config.yaml
n_layer: 26
d_model: 128
norm: "rmsnorm"
init_std_o: 0.0
init_std_down: 0.0
seq_len: 1024
steps: 2438
dataset: "wikipedia_en"
Each number is 500 + 25 x the weight over the matrix's rms, rounded and kept within 0 to 999. Layers, rows and columns count from 0. Numbers have three digits each.

# q: layer 15 attention query, 128x128, rms 0.167, rows 34-63,97-127, columns 64-127
# k: layer 15 attention key, 64x128, rms 0.151, rows 33-63, columns 64-127
# v: layer 15 attention value, 64x128, rms 0.132, rows 0-35, columns 64-127
# o: layer 15 attention output (transposed), 128x128, rms 0.139, rows 0-35,64-99, columns 64-127
q97:522510518511508457496507506500507534528498488502488491501513546522495496489513487508502502515483498511495474489494505497520528521497547503455490488490488494499481490515486481494463498512513500
k33:470486507490489498460510478520490507522488513491509523498507498494476499498493518500525508499497490484493502487519499489474482469522495515500481510491535498530477506473522517505500478503486488
q34:501489522494515504506516472473496472452500505465493481469473511526503529492524499473489462472496484512506537510477486513490526512457486463477525518507473497536511458526519517527480523490526509
q98:498525511466520530491500474490473481478519535508490493468479507499491490483491511481509487469504480463484501505500497479499541525479469491519497520501483528509505502493524512505508479513493513
k34:487498504523530496499500500510502476486501480489538463498527450527483485505473504554506489478478499500506490510489460509489471528510507471522487557490469498441511499484487474504523503499503486
q35:529497512523494504475517501515507519504484496508503513514523504464483479496458463496494546538543499508516490517485562521517516479491538504452433506483496476511479512463490513468490494508497489
q99:491462456523441509509539496488504519542535501548499505543498496488467503498518510513520500479539508492470485494538483495494468496500517523494453522482501515489513502510471507501499520473462494
k35:460527537504537503529459504498525494477518486493437488489505502504505528510524485476520478502502469522516519523486470484513489513481517488504539534482478486455537464445525505554469517486530535
q36:451493535507510490482511507494493472439504510488508492484531524530508483512513490536474474484517473488509492516498497486472523503499490473487485518536523491512504497480528523551532513466523506
q100:490534479497479520538457515478490488455509485526527492466507500495518505475493512495515480462534477511521521516519486485496535506499464519539513519488525503503509492468528482520494520477541488
k36:498472492484502542519508503504502493520483517497532466514499478506527502512502505479511460484508522535486497510468491518485503507503466466521494517517457520497502455475499520515500520492510518
q37:514546516511536527471477485486497507472516507500510474499520513540529503504491466493497490472489490542515492505483483560476530491499532466520532535532465497506511470489526538565502526475481501
q101:476521477489496519512494484527488481508508485512521486497537483491511508517500514492490495491509501506497479499497485510485532509523497517518507481496502496516513498485469507481492514541507500
k37:473527500498499510518446500497472467488480477479522468488516506515547501523481491508503445529497498497509464484490481478483495496537478479485503469494526479487511531511497484527531540487544545
q38:521492509513495499500485518503529539540468506490490508492483508479485508471520496454515529497499499554498492531505506511526486521542543517486499493494482473534473460488527490531477482506494501
q102:503482489524493487476518497514511519541497506535506510508500486514479496499503498474498528508524531494518469486501503491508464498530541504480469474512493503501492490539519498499532477515473478
k38:493485467522492489511495507517474540495501483501465501474503490507477503511521507532494509534500520489504501488515505520507484483535521512484516510483539510501482517519498499497481517475513496
q39:561523524502491486492504502519497496526464509501502520465472507504502477467502464500530515503491515501509489509495507492530487455476497505471508497523478517500522511522485509498493509506483490
q103:523517465487496488488479483530475490509478479490501512514495502495480514500476522508512504486499538475498492479496493487514511502513519516498514459489515474525483499501477500461487504510486513
k39:466541552505509497532474548436508527500526461497474468506552511568538471519504462495496466516473467550516484559503503531479528518502520493471495534509511492467511504481557494483485538454534502
q40:488516493483493479474501475515526507466516518501483487483502500490501510516523511478498521511474463525530480463502486481553506489523506496499535469484525486504477489496463481512507505539497526
q104:514509517492515511508521475519490489479489523477483504477468521482540525510526480519491513523481479484480497501469511493502462530491499498506520493466477485491501477501514506465516493503526544
k40:511477442513510488508545536458521494509516511552497513533500488501514493561533505537484461486514510447499484444475528553490504513493520539489498540468499505504533523500497496498493498491458494
q41:510528524446473479482489517478488499488490523529514457504455475518520492534501539495459510487531496461499471528502498456474525533498432520513496507529502555496474513472472502518505506523529476
q105:501549485471505511508474490487482496460514526511508474537448488500508514493489494466487482510507486466498534510482464497432504514505467487506499466493490510482509482484535508512499505458536501
k41:481518493495471549493512494546524518495512545496515485498539487515487497495526513493499462476505538472510479512518467520511472524498491543474496481528491504544485543480469497478513521469473474
q42:488483492537528467524482510489530498559491479473488491513483509545564552544481523493499503476503527476494496475498520497449505511489540491484473511474518474527521492500475551537511493503487498
q106:485542494491529501552482520511482519512498489536493504502497494533524523495519482520490487511487497511478490486503500512477515526508559520478525482507493514494506496519507505529506514454535487
k42:484496474532473493469489507508516520521545508510491520484489493495479477462536480479513512496509508466519530514508466461507496473485475527523504523484539497477513486520505477525474503450484524
q43:544558539497505530497492489490510482465475486481479484481506480487560488502502472509481494515499502507533480500494511493499494479439523457516509495445509517466563561470536516548522530492491537
q107:517491488437518529515475481496500479496511493543521491471497506442510517468473532448499509530528505543499488523489470471484527491521474493501494497477506479477492508489539500489531539500505484
k43:457505475487492535493478480533468476468507505488541478488539530523554484483520536470523482455488515523490482488462484519529468539485491436492480520496473516469515454488502489521526505497500472
q44:538511496506526513540522503508514508498462524484483528490503502511505492448500445468490479487493502537503488517475466531537497436517553498479476516512474525471523535510537471521480496523467512
q108:527498506507508485504526483500493494516537493484480514500511502468490511443507481477510531477480517512494511522476513490505493479481515480484499508502500510493509486499495508537497484557477509
k44:528496525482470448511473492525470497478475481512513504497494511490542502536492518531480500548523501502495489500538511455530528525514500466495511486472482503505500492469468497497544519513521529
q45:500511500504496473481511512503533518485509443514498534523500526516478523500442493502533505471478487488488489504514458470494502501496523483497501493537542503486497516545469524510492467492467491
q109:510505539498485490500522499523531507494487522526472533524490508497469490493482486515486544474494521493532471468518506475478476511549521551484504490505520477508508524513432480480501479533497502
k45:479507478532490506517500551503496591556473503471438486497481523544496511457570486473515492566469501512562496529494505522514479552501520534441500488492503503485491493516499523503479551460521487
q46:481495491517508503464480490474500477501523521542490493439532504490479474491509479554494545527520520519501519513490527527496538483504523499484472504510483516468501483463489483510511526500520495
q110:473534503494545498521503480525515501484529525470502504584493491521519514469524509474478527491488557464470501506493474526503476535497489508474510508498472541505517493486512489492470471525530566
k46:496509520489518483544483496489462477510484490462508486498516455532546477533503503464509434464505483498491513490511502486503468488516500486502492528504484493488524500483517502500457512427516561
q47:538470527520484511515527515516488506480473438502506496505469493491476514500494464487478523553515507509539496457519511491550495526537488494458535503488517444531473504535514503469533498489530535
q111:548476512505441455498522503501496523527514487467480507482505536477517492487508474516481543477525519486502484477493497493515490541507514489496462486478522489489513468499488497490503506513466492
k47:426518542511478490550452508497514474511486502533508498526547493482527494505490494475545469492525529505476559510516490538522498465488463466507507550502490550516495496453526500491449524468474465
q48:502465477490528474480491496494481478488490504484527472484501472544498470527478501508467464486512517496494496503514497531484500460518491487486491483493490478463495483491514516521510526481514494
q112:498522521496499504507457510499474455499481520488509502458503483518500510487517493458505488495519481501510515509498517517475510512487502477479528513459450515529531487494509527544539551497514484
k48:493516527477501495535467485512479440468477482496551475518445498450509470502464494482508502507515512498484488490483498495547532492485498468549498509532477498535509501500493520473492502534507512
q49:510524485485496474489493510506474507497472512550522502534453456517494485515509516497510505520516504522486450489470495508484488474525479522496521488480517514563520509526515513535469506505539516
q113:497513560489561537509488530518485520511530494555489486496554474523506476489529506455544456512484514541496502447456471513511486507533560520489546505472491530524454495470549485540477507508514516
k49:506451511520540502428505488517470485502496481456492481478467514506474507517494452542506523491478535497487496496488500483532514498461531506476499495502480487462498483542524520500532535499450506
q50:534517482489506516531494516520495529474491478480483496490511551504496522462498509521511487487496443476534492491480491531470509501497465516487506464515509484512470485492514487500525475505504483
q114:527541536503514549497509560497492513476527490477455506503540510496480533504542503480473502510496474495507522510433535501512580566467516545479505533490504488457472506480526529463404503480518498
k50:472494496509500487505504483496558527531510501548514485514488494490550489489520479458491505477530485523495450472458478504476515526485501482495507504498506495499507520485437504516460483480513491
q51:517488466511512482482514491503499522507496493513502530503448527496440504480496486505528532514500479500516493455508514515515479475544488531483530463516518490520468546506510484468482459506480505
q115:483434497531496458524537483487537535536486501467479517489477535500470495529488505504521533500485554516510500498499523511523470497509500507494461487521509510474515527530472487494521466501473478
k51:476521530509471503528490512518492529506543483521491517483502500452531482505472516531471503513516447515488495525502488456494540518484509528503455532479535488473519518515465489476482475501493502
q52:546478536460519514534468477496478488482452467490484472480477480492511529510527497483529454520505482494486491499507473534536487519483503455561473534526473512550529478499508521509533513493529528
q116:527486485481501480509471453501453468447470480522518496479514487504520526508507536539487497535537532493525509519487471523516515476467509460537543475515509488521519530565497483507561519512499519
k52:481553545522520546537456495538501486454507588505537442507521474509514544477457495486519476498489543495481474511511477521462485476491475510499560500498487479509464455453524518465464545467509526
q53:454511478534516524531496518446511495515508490438491511562488458551475524493479468513478471488452495461537500501492450586423526490567488485488477506520513488502522489509500457551486501507521508
q117:491491513510540550499471490535482430436530495537569519460468473536519494474494476460536492459527485519532532520526502524400487515507458402559473488568469506482476448456527531599508479495530544
k53:475455553489497519471495521550456517466493487498534453516506546533479474472500481524564494466511523508475454459452512462493489513452464488495487488525456534501496501519530523533477504495466511
q54:438489484512499524496505475489522500498539454522492503546461532470513514445511486523545482511481496491462543480500528518492501512487512502457502512514504529476500544521533542450456514516496530
q118:500489490502497494515516529514483487492494467507502493520512489566496478484544514522474506475463497484489511492545589505523497517510508526508513511515551553501504479505482520529456496461509476
k54:525491546495480453494512491512511515511461495465476499478471499496499479516484493499478512506516483538483494489525480538497509463520514487499477495489514493468535540488500495479476485482512506
q55:515495480508494454539468533508516509530497513459515544491488516502522505508470478465534514462518511487474487503486514516515495512481479501505498500519474491525504489519480475487512476509531525
q119:491498526535517502474523523502502510534510522508513484485472505532509471506501503515486513479474538468465464501468533468491500567493524490457484478528478512524465496515486513523502505456477459
k55:520542467495498526515512508478534527497488533511476502446469508481431513506488498464524488500497448544497538479509475490501499443487475509482431479507519486503539462490477471517495510510522469
q56:512510507476493578493532500510507501470502501493493522459525493500503474470508509541507510480498526498499480458507511490505501508471484517488526528525515481500542524506461511481462494476499468
q120:509487568463531470505511507468511477472532545478478530534486468442505467525483524468502516500491514507487518483519465477523381490519533463499479508493474478502513512474493516525570460517490503
k56:493493497512512469518463510495478471529504507523502480498486486535518497506460494460461500546485489455514557523506465583475523494509495537485448483481504518523524532487462486489514501515501521
q57:543461515517540491435511438526507486475519454496492532450545494480502483494481542480481540571508537513482529537484561463561511522477551530486500534470478512498479505515489511472517480546466507
q121:507508520534432560508511513521498510509495507513483513521502489488471510542513494553503541504469528541494507510524508496527548513501515493461483520491509549502518526511500491535530489477466489
k57:509495462522503447542539468478510496546508486517504492534502517471472546511454484465497529535521544506480497465452484520480533488494468527487506453484557446539499511538471508471465503508529501
q58:514501504533513498542540495527504496457518476607505450534452534474526519506534502500511496489471488477467473490499449536509457512479467499522515490512476514481491459507502512514517537506495506
q122:534491484528533475527533492493507519501500515523504507575434519515521506493528507495476517506476467465502520494463473454487486515511528519493516470485519447475512470497467528542523488468494485
k58:509495515463498489492508474443474462516475513491512510484489452493490460490487513490450479540509541506535506560509518528520528452499532500489521491515523485564540493513515489449483523495509470
q59:535482538451505469473492510517480501463520505502498517508532482472502577459512522471470483523471555502542529500516499493516472475463575496542523493491465487494505523486483522482506526536440538
q123:497403470486479530500533431484555503535620539508477546479534444435499489617493533574396547539575518483476482512511603499587480483494502513486513503409508472412539563535458445396477461599453429
k59:484503506493525500511521485510479456471545468488505464510495515542525497507467471524561483508510506544512465511534516539496530483473488492478489484498489471520457500499508535550487517516481548
q60:524465508491479504499525481496545511492504480450493537508535480467490505494465540493449543490523524486518493505539534518543520506520502475462466510470525443535498506476520504435435460550504474
q124:487481452489476497455525456464543488493510501480445519513512499481524525534513546594489484507517492480496442500481518505529500462487452505487480518428516448470510538541466461456487503546482440
k60:516467541527520496482461501465471484533515496502505490483543491522499478470500480445483504469523503508476517528514522528521543503503479477477513533512513501509517517495516488482491518500483494
q61:558527488439516527406496482504512493494538515533486468459528485505465528475523501467510462496496504489489511459484504540512510486521501537500518558450474435479519479496526522497429508495537457
q125:520547489483528504540468517541490482454495513484493474488472471526527542497516513479533463483490460520482489491466505543492515516485517484510524501534474489496489469497507496507464499481557510
k61:483491506527511461514541508460494507476523508534508527479461489495487482493530514516500499450497472507573489529443481526489489529528478518472484525494517516528432470514518510475512486503486471
q62:488438484477500521512488511474525524540521487517511493483543463509503492491505473489490513504510492510522466512496541504488485468550528553507537480486507511508488527482440488476444493485485491
q126:485515499467505508494464514476499473459505530502534524464524471487485461475467484484490498480533422516509507489477466497451484498572479449535506503563498465523507441458505505527439499502566540
k62:524572534492523466520493480545490507458527529477476488504446505503548543528471524470507476487478463497515520540526447486498531519455495499528533511425478514529481539529482521468441520465486461
q63:538477482444515507427529500489521484515557549530473496420456549478460489513514532514483499487498418564482529480503472480519515474504456532505518500452542489470491469544516464477471468561462500
q127:566598618566539461505517582436461578497487418535437494532486475578443538399531423447509472479419435480591600523451441522440536511419539587450458493482520539544498528497448554462411508458507510
k63:532514509485517520521491473497506498479461524452512460496531463509478482475476502455534465482480490526510509537486502475512521472492493501500503504545420486507502481458496509541505545490499528
v0:513495502441468440483470553499473486493496501470495483503514529528504526505498476490527525509520468497503517484471494445471514527524502515526482460550529534540486491491520526493463530484515468
o0:525516465458511483465487490508509531519507541496518481481534498498465514517493469481489483461461489455515463491477479495515493495480472482564474490562521520526507519528501482486446524510494551
o64:517532480483483555477513488532494508468442509494464499517503504515509502535462539520540463483511462517502488513486463507488486469459466519503474478513489511488475500493507509542503529527504462
v1:496498522432485547482486517500480508478480530487484525515511493534509479497524502498539509467495490502480469491511501504496532512516522512513497468531487499525503486523514473501515507515530465
o1:543505486483529440436527475508476530461467523499437516497499475523510498524499546479462480494460412515498484454511472506484527530518465482511484506577522517513515479500483491469507496493497493
o65:499523516470490541530488480496531496535504514475547504481506484489476515479496474537503506489513511451476483517446508484506529469475530501552488489466491487484491516484509538456526523518517513
v2:462457496476518496516524496479536498469557508467489476460520506532499499493519521545470491501538553481482482501493521468497475487453515496488497512479477516482508521548488510516505487475522527
o2:498496528502508449502528510537495533472516467509507462498502550496496490446548527492527526479488484497472494488493521506532527542500513523488476508502454479498501525537490497472573538462500502
o66:482508491524534465510487538491527499507516461545500551501494516493561467476539483488480471475484500479539513475510464466505504503505521461485488529483528521485478502525496499503494513524492550
v3:543485513428576541534522439526518492475495490477491499494473508493562507535556527492494499529485525463492481517503488477523531538460556508538545486513441541500514445540466556497509532507499483
o3:554478504451521468482502490525539495509502520476487519448470516492490519488548476476487495490509523509525492482497508470528474519517538526492535493520478495526470463549470487511526584518478495
o67:496518526536545505535472492522468506558492493478464462504462506527494497452518535502559526476494478476481529469497516499527499483463568500502483528443468504478513485513475485504514525484494488
v4:486477519510475478488514517451517500501525507477511499519503513514476506448483509494519499502515463505488516511505504521477524527528495486472505491492521488509509542496526500509524492526466453
o4:501502492479473465469483461498477500512459448505512520539508481482482523490475501492501552518519516458540495502501525507476533515502476506519465497498488498494497479501508495444513496528476488
o68:523487513497507509512505496483542525504531499501522535484514554513518457501508488498461508469451480521508505521525488469517527515486512483505515489519541483522521502508454485537455531460473513
v5:499480466518468512508474533532507506501527508501487500533475511478475476519494493469552517516508473519460501490493460476477475496515478502525468483525488507541480473465463482485442512505535477
o5:500492471470510544500487507516500500512508502528498496543495518480486503504484520439514563501477499487534508472475508464472502460497474520495497456534475490508514502516467505540492483511504453
o69:510527511491485468498496492489502506491500451472484451468489470512475514526526553487531463495505484523493487531496493497500485472480505536551486513487475530501504533517577507512503471471465519
v6:475491486489522493469488490507521524537506525488469494513496500492524493535468531432546492525478469459528500463432478464436489521530490473513472417509516479543472491509489449563444492483493472
o6:487540466491507519477457482522523531486534548486492476474492530497546493495458501469536472465524452471525518517482455487523476529469462508557504495514530496495467478507512482497488403476512486
o70:497494496488470499492490532508498485512482528508490496498522516503482512502537492487523541451489476534519521472496487500480528501481467526521475489486513503470478487475481504568485451478478462
v7:490508551528559520446511521491493518493483481480518480529458495463515525493528572505473503514470477457525546493499506480457489510492502499515509481492532566486458497487545567491500521536477480
o7:468513495494529516509561528539487474472455460518571528515512460534457560473483531489483501510487500479482557512499513535491472529499482460534488480492511503512500493505536557480506454488497495
o71:474484541506481516492489475541546460537459517476473471518500507471487513490526481505514531474505523509475545499471468535512491470473531498520516485470465531496498498504535501581455487524493484
v8:531518480511444525516503488496499522489484529525497510521491478502525504530499482521495515481519512524530460512539525477455546498551490519469469531504454488503461495492524530489530498489506528
o8:517518529499473543503518472465506534513529521482502512519524503476534495514481494539469522525522495513466502502513483516490496500465514506514480503484486524551551470445499497484478481512504512
o72:482521474543518500500496520539463513497483529505494485458493469499495479491548480485491472492485509511518511467472456481503501500516533427498502489497527500523484497506542464464536521513529495
v9:525501524496527471553470532510493494487514526511495475491482481513499492500514509522462471492515520498537498496533521489509500522509509510504495511495512544471494485481511494509503494489481521
o9:530545514506545497490510464519437473465456486529488492453489523494502484504537498512439482518511510498449455455464456523513505505510483498493500486479503501536493515511505417512517515515520480
o73:514471492501502501524482520513521466490514514477499482489500458505513474514484473494482513521511502518525495496499496516479494493498540492495499533531498470492507475521515483514481482499511468
v10:466515475471426522463514554511499481510465518528487495439555489511467413529492504520498497493481473468560469489510492461471524526487454504504490526508504498508493530481488468471502504487491513
o10:490492490512469517505491554452473497495476533489486490462500516488534524506482447477468467472464465534477513506481455498444512482497467478527486464497513523480475509508440520475521545482480499
o74:511508479463471482472535508440497537448514512509516465491545516479508449561494503544492517562490507507502460489510491498541503520499518499448487491517489476526498475496508515452503507558537526
v11:520517550490513505548528431530517506499495486471490484557525455528523507531488529497423519492463533489520499544512473528535524506506538477470566542474494503490507526478476531476574507514509551
o11:508515502556516478486495486504511495540488505429498518516512463539517547501449480493545503474525519456500518504523519534482499555502498479510497519490468510478499516511471486481493498443485454
o75:478507532489512486536532480482537497477530548493486533524513522493525479538550528484498526549508534491506521485500524528518529520498555535464544520472475508491523487546510462470519515518531540
v12:442505465476478527481506534505483504509517517544484502479559482487483526483462471492509489488489480524493489478492456459463537478528488518497487483519492481481472496469518493520503496505539462
o12:523480518498455512491528482478479519481465508472500434482520469466509529500514490530557471505488485504453486477505468506489504455494484514511531483478488471529492474517509512500538501501522464
o76:518509521498515461480486510495530503449504513500505497492532518526510517514537509459482507463539488509505525507511497463483519494496458523543463475478485548491480480447461475528535482498479509
v13:499450498482512526460526475468523534541509503516485494489436483500508476455533507457454492493520493537454483471454548515469515536493454507459457505513529469504507451491463529499462510504489462
o13:492524512455485525536480508505501542510509462490516523477517505535462502488521498531501510449482467534497533477494519567514511467503485497547480436483516489486516490497502492522498504500461502
o77:492464503503549463478490498481536538533510536505496488467503555498496506503509505460518516496509487461503476464472515436524484507525540471473530508492526436469485493534489546514476574485456461
v14:469461484546462535465521455484467511544504522482496517525535543451484502508473461457524508528508461552492488507496461480504481528470493467483494511538524504521484474483524510486513495504469509
o14:517513473471465489530483496503558521489544467496490526592498525448495488492508491502485494489494486508481516477519502520416517485484487451501531453502487504464479464501521515534490466517550492
o78:474483501490464536492481534463477516520484525530535513518494545500510501486474485495507522502497457500519504519532502470487491524497465520526471466533515502521511483508480524497496513507525480
v15:528511461483511535499466494494558491521538534545502515498488513477516512492499516446528471553494483537475501504520481457494447446526492539543499437466533502481538518522464484488493507542515513
o15:480481534520502503508499494518526508463514515530500489512525495537523540550526545493514461543535525518509438501525515458477471456531508539492467464515480493492474491574462524486504462511455503
o79:489486467469530479468530489448508498501505511534495466517526481460496495497512512504485510478531508499523538514517474469528501485525525491521512467468515480460490533480489494510552484469502481
v16:476481563483460496464472546429503491502546513501494493466496497475463526469457484511461519439514447528531501492516511523472525479500475511468479505480558442498530530507506494520485521477479471
o16:495467478497521535471505519533462492496485500487458503495489466479456497488516509518471534484500489495498479537493460502486477504501462490494482520506523512494528494508485504477453483500518483
o80:510521499450475479511498490442496506462490512531555530487545527521496492488483458483492512493515481491503504453516491492452543541523461500527501507551515487495504516483513461515446530509520492
v17:474510533498484528457505520506494495504495529462497488533544505510518492450509503507556462464540501489520510505540491528529515510474543502459522482537515506505498515468503522469509495493520488
o17:503495478515525441513483481469528475477457504478548510520476492501493517541485515508460467560469544445477481505561469516506534472551473501513513516518525467498508509510479486471485510501513515
o81:548561490512478472480485527490527495496494478509486486493473536455498508512489491500507524498507478513464526482472524513520503535484452547495476537469472506493481508523521498482437461501491490
v18:484488508481468484515515485477487496480494491487506500513519489515493490459486540499459497507522522498515497512492480489483472503505462497513547479501524548458486549469512477494475495528493494
o18:445523477461449501495523535514504483509490488487500546516470490521544501518474523496466561512510557490504508562525487496504531493517460511474500504468535500509514502499530512488491506473544500
o82:502469470509495493485513515511475475531483478531505473533544514489508485519526468502492479511548557475495497499514533506514491481495537480497473490508476481503505469528480501482535518536471508
v19:511516529507518522490513456510459506509492516502519502509505482452510490503520501488479499489474490517488494533492476514532516522514505507515492502499478485490522487442495543455496480535517510
o19:514464539487495511482522496461511535514533491491522468529502463475476511490514517512499461539489516521484534534518521516467488476488484526493487455499481518516510482442509495488508461496519512
o83:523439517499509525543501476501480471507480524462488533451490532489526477549496539504492540484528541539463494497538521499513498429510520519526543525486498507481502496496496487553516523487530498
v20:511520493502518555508489511474540502527522506494482520503531469483512537535521491520514491542472480508507494538448482527474500486441458501507512485497478477530487477492474487493448515531533482
o20:504528459514532550457519470522506522494501530501482511476531481472490504532514572487515530482476508497425517516476516500515508477448446459499484529491507514466533531481526495485521489491487473
o84:490505493459473495552496493486517465518498480464481473541512503494495493480506519483534476540558472529478531493560521549511494475507480525477495480458511540527476473504500490475484520516499551
v21:461510477514519505533492497464500500505496529476475465533479474520520531508469502503492502464462508542517506517538500532529472461437504524478529502494505491513507490507495499511550493518476469
o21:483486495541520487502526483475518484527491514493478522482478467502493536534459544482538506485509500479519484489490502514507492475480510512503593510463511507488550519483491500494507458495499510
o85:469505499441503506518482532492492473496523484498542520509477515499482528504494470493511492504531504506495570493487461519459497525515505459505475497504504531493472498511498514478510542484493503
v22:541454485474522433459535445489507503525501487490508493517485532467468464481502508471448504500517507497504481546490530480494510499471490509491514513540519534503521444458479517524506498475514493
o22:504505490472534495518490497490518484537550512498502513507516536492518508481474529455467501520484500475548516501516485551516521526489499479507510502560487436469500511481524481525528571498484506
o86:456458530489476489476498503459511507488512500506516518497516521521501469483513508501472504480539516495528528523515552471508498517517554562485470513477509527531517492508493491528499501517492511
v23:483477482491488487538480486522494518509515514500528476495531479498477476509457481505515485520498492493491495500521545488497534566512459491461445477500500494492489496505441486483503509495532498
o23:431504487515471507519460516479442505454513512509507503466501526535488481504501444503525489529492522519503447483506548489525468512521471465530462533433499480514485481493505500455553501526478488
o87:521521519484499516502501479485483517516481494483496510462508525486504483523500523515497481485526445492486519545529511454492499482470493521480491502517493506503490497469492515516498539456506495
v24:508464506479446476521526490524503490509442494489527508487518540502479527501519501520507506473514481479493490482479472524515508485520490500507466491475497516507457510506446493528496516472511530
o24:502482483476459500452537503484489460517534457538610480492525511544496506549521478486498494526532513519559483548510475529457511531466503505501506519485541506536471457489509541509492527483524536
o88:489498481547479489531470500503479520470470491478474462516530478511540490492507488475518527474472487495487470479487478497521494456501498496508505510523527483489497513492499486474536539518494508
v25:515506477506537530480508482474520513533528526484476465518545501487545542500462482472469500487468483504444470513506523538511511539560492513483509518508538463482474446500510504498463499468552511
o25:486453525508495491505464495488504502503501484476484517479517501520504511503531519464499545473487504522514476486537494516539536496539527518495476519499508466520500493516542507472485447530492514
o89:482478472457508474508484522483492512524596487487516528505465519507501464479466495493525517490499459495535510495484540480513533495481531506441496480500517494515523474501484468547529560458508486
v26:485487481477496475482480519526502487504480474479499502467489524519509514474502513516512477482495457498534498480538490479503523498539492505499465519520511500523466521534484461470466477500500464
o26:537503474481512504494468516484493505498478510470465476485492502552502512515493505482538487477488472506501519497482477473488503468532505536534511493500518500517509507487520493505502535486524465
o90:504555503530519498462513495489532480492487482510492506509495527475503505544525515519498477482521524461494512486496440505510486521466499499493513502552522442508512513525460488473444439474544485
v27:518476510520461461514471474457499502495532547494490522513530518463492496466495496493517517472512454490493498490502518459480534517445502503490517458482483468493505496542480487487506492546521476
o27:526477496437523511495510457452495501465509529473479506454583516461511509473542499493446526469519498507488518490494500501491526516507494541550576497453551496535496513533436491502455511483535493
o91:496458485469479495464509492482480526519491480540476525527481492525499495514443503512499486545503494538495507523510490480493507499519472494484478488492493491476500528496507541473564460522496512
v28:469485511467483433537507502487489491536509481489492484506479519521521469461500517515511487478500507458492507512521491508491484486506515505496517495493517495469477496507520478517514521510482506
o28:500492520472514464480524473501541506503462513543513475543525559506525517465521460507490509484535535482513499496470511530509488526444522503501528498522513473480495474521532511480467478495481499
o92:505514470525485502492491508543494482502520483480537495467515480509505514531500499502486525495524527518470468510513457497473493587522473497507489514522526476516514519499490489507484531502546463
v29:548479524482498493473539458498512480481514526449518489470497437484541491515509541477451520512462479499441514488527494505529518486531494476498542464525477516463489470522485514467546501476528500
o29:496479460488532483477549458457498445504508512495473469467497533467503481503515534460465509445454485503541528488503546494536515486527445478461527484454500526540531530529495461483532503491463536
o93:506491514525484445490475515492536484526502506493491523522513534516533514521508506516490532521493514428508471531509510467503498514500530500507497545489475484486496482511495479476518541514517520
v30:508498524486527509519487500472536485483517506519477497478481529469502463505497506519535525507486542511552488504486584498455481512502513508530459490487487528498449518492498513499495491517458466
o30:520490554506542518507484464497457478492481507506469531464479509511514499534515518508488542479492489494497505495470514504539502433474536494545470464478508517408481518514524507484468519501468500
o94:493480485491490545530525510518514521490502506489478498476477497525480501427519492480498474526462520531524552462488455500487507470542488473525506462512515478500500488495478503504499537482475513
v31:535517451533515494523490480498519514504495537500481502469433506496478482528516484495474475529530465545507481520480548500501470501494476505519528491465453428516488500544479515482462500515509466
o31:468493520515518498534525527469520484468498458508478497483511528471484494466449493518529514448526439534533479483520525525499523516491510431528458544493487549463510488534460514478507462527496479
o95:516469467503492506483471522511483522538483515509513495512499462525481472472508509490531466529458493504467524463474459483504485457509507518565523484507541484488510523486480481525503508492478519
v32:457515522461490539504517475497500505461490476504492490509455531485480498525493522510496521508517584469505509498483501531550525474538527492529478507510512498498521449498476557511537493516480517
o32:535495474532505524506473542506529488453521492486474460496505477527491515512524523496500472542490552482529533495516491527483525515460564483508488518486478480517519465494472512461527522464562530
o96:529468537518490492480503494482499513507503538500495512477453492552542512479520507510478588446476486477505490477486480495503490554472523512515497518488511508489529511486491481506505501504510496
v33:529523495509498517542503506493495501489531517520521488517493458480460519504481423509545490512497523536433500509462492517507483489549487491464501494486501505459488515440548502493522506485532548
o33:474491536528499497521476472520483479481475496525543468499522490473504551510486448522511501495447498465477517470491541513499472447506502504515500532479453483524511488485539510501507459520473497
o97:538473507500505497500503490489466476498501510508517527475470436530475473479520515515458474516505503498485486553538542473498494502526493509498519492494465523526482477511468478523515486518543476
v34:493511527448501529511513511532487509489464482447509482499446497528550543528555537545470503528517537520557494503457463484532562529455533491533462503499475503468507521507525505491525521520495505
o34:577532558478445511535530441505488534499492513505457505524455514505524527521506531488459486492443515494494471505467526501500537479469460500508553477513520506488441530524499508501490525498524505
o98:456523479459504524486491481488526479505525505472520505483528507511510496523512504501525483538514460514484446435484483537535475503500536541494510513494476532483501498491506477464499489522547502
v35:522498464474558477481514483517522511508562529502496519495527506493505466522492518475494524511476513476539509499546464487477472535516491519529543506477501501460509467473467544506517517524477544
o35:473489484501509469512556514487528515554505516496472535502486518485495512492511499469526511516501512450493508483461521462467474526482509522495499516475523509455532501489512498498566527511485508
o99:510494476500539497457511503523504472500516506492498501477527495488518485484517544485495513519479507521485503486540488482522510492479550486504462506456490510473503480504503501497494481474492494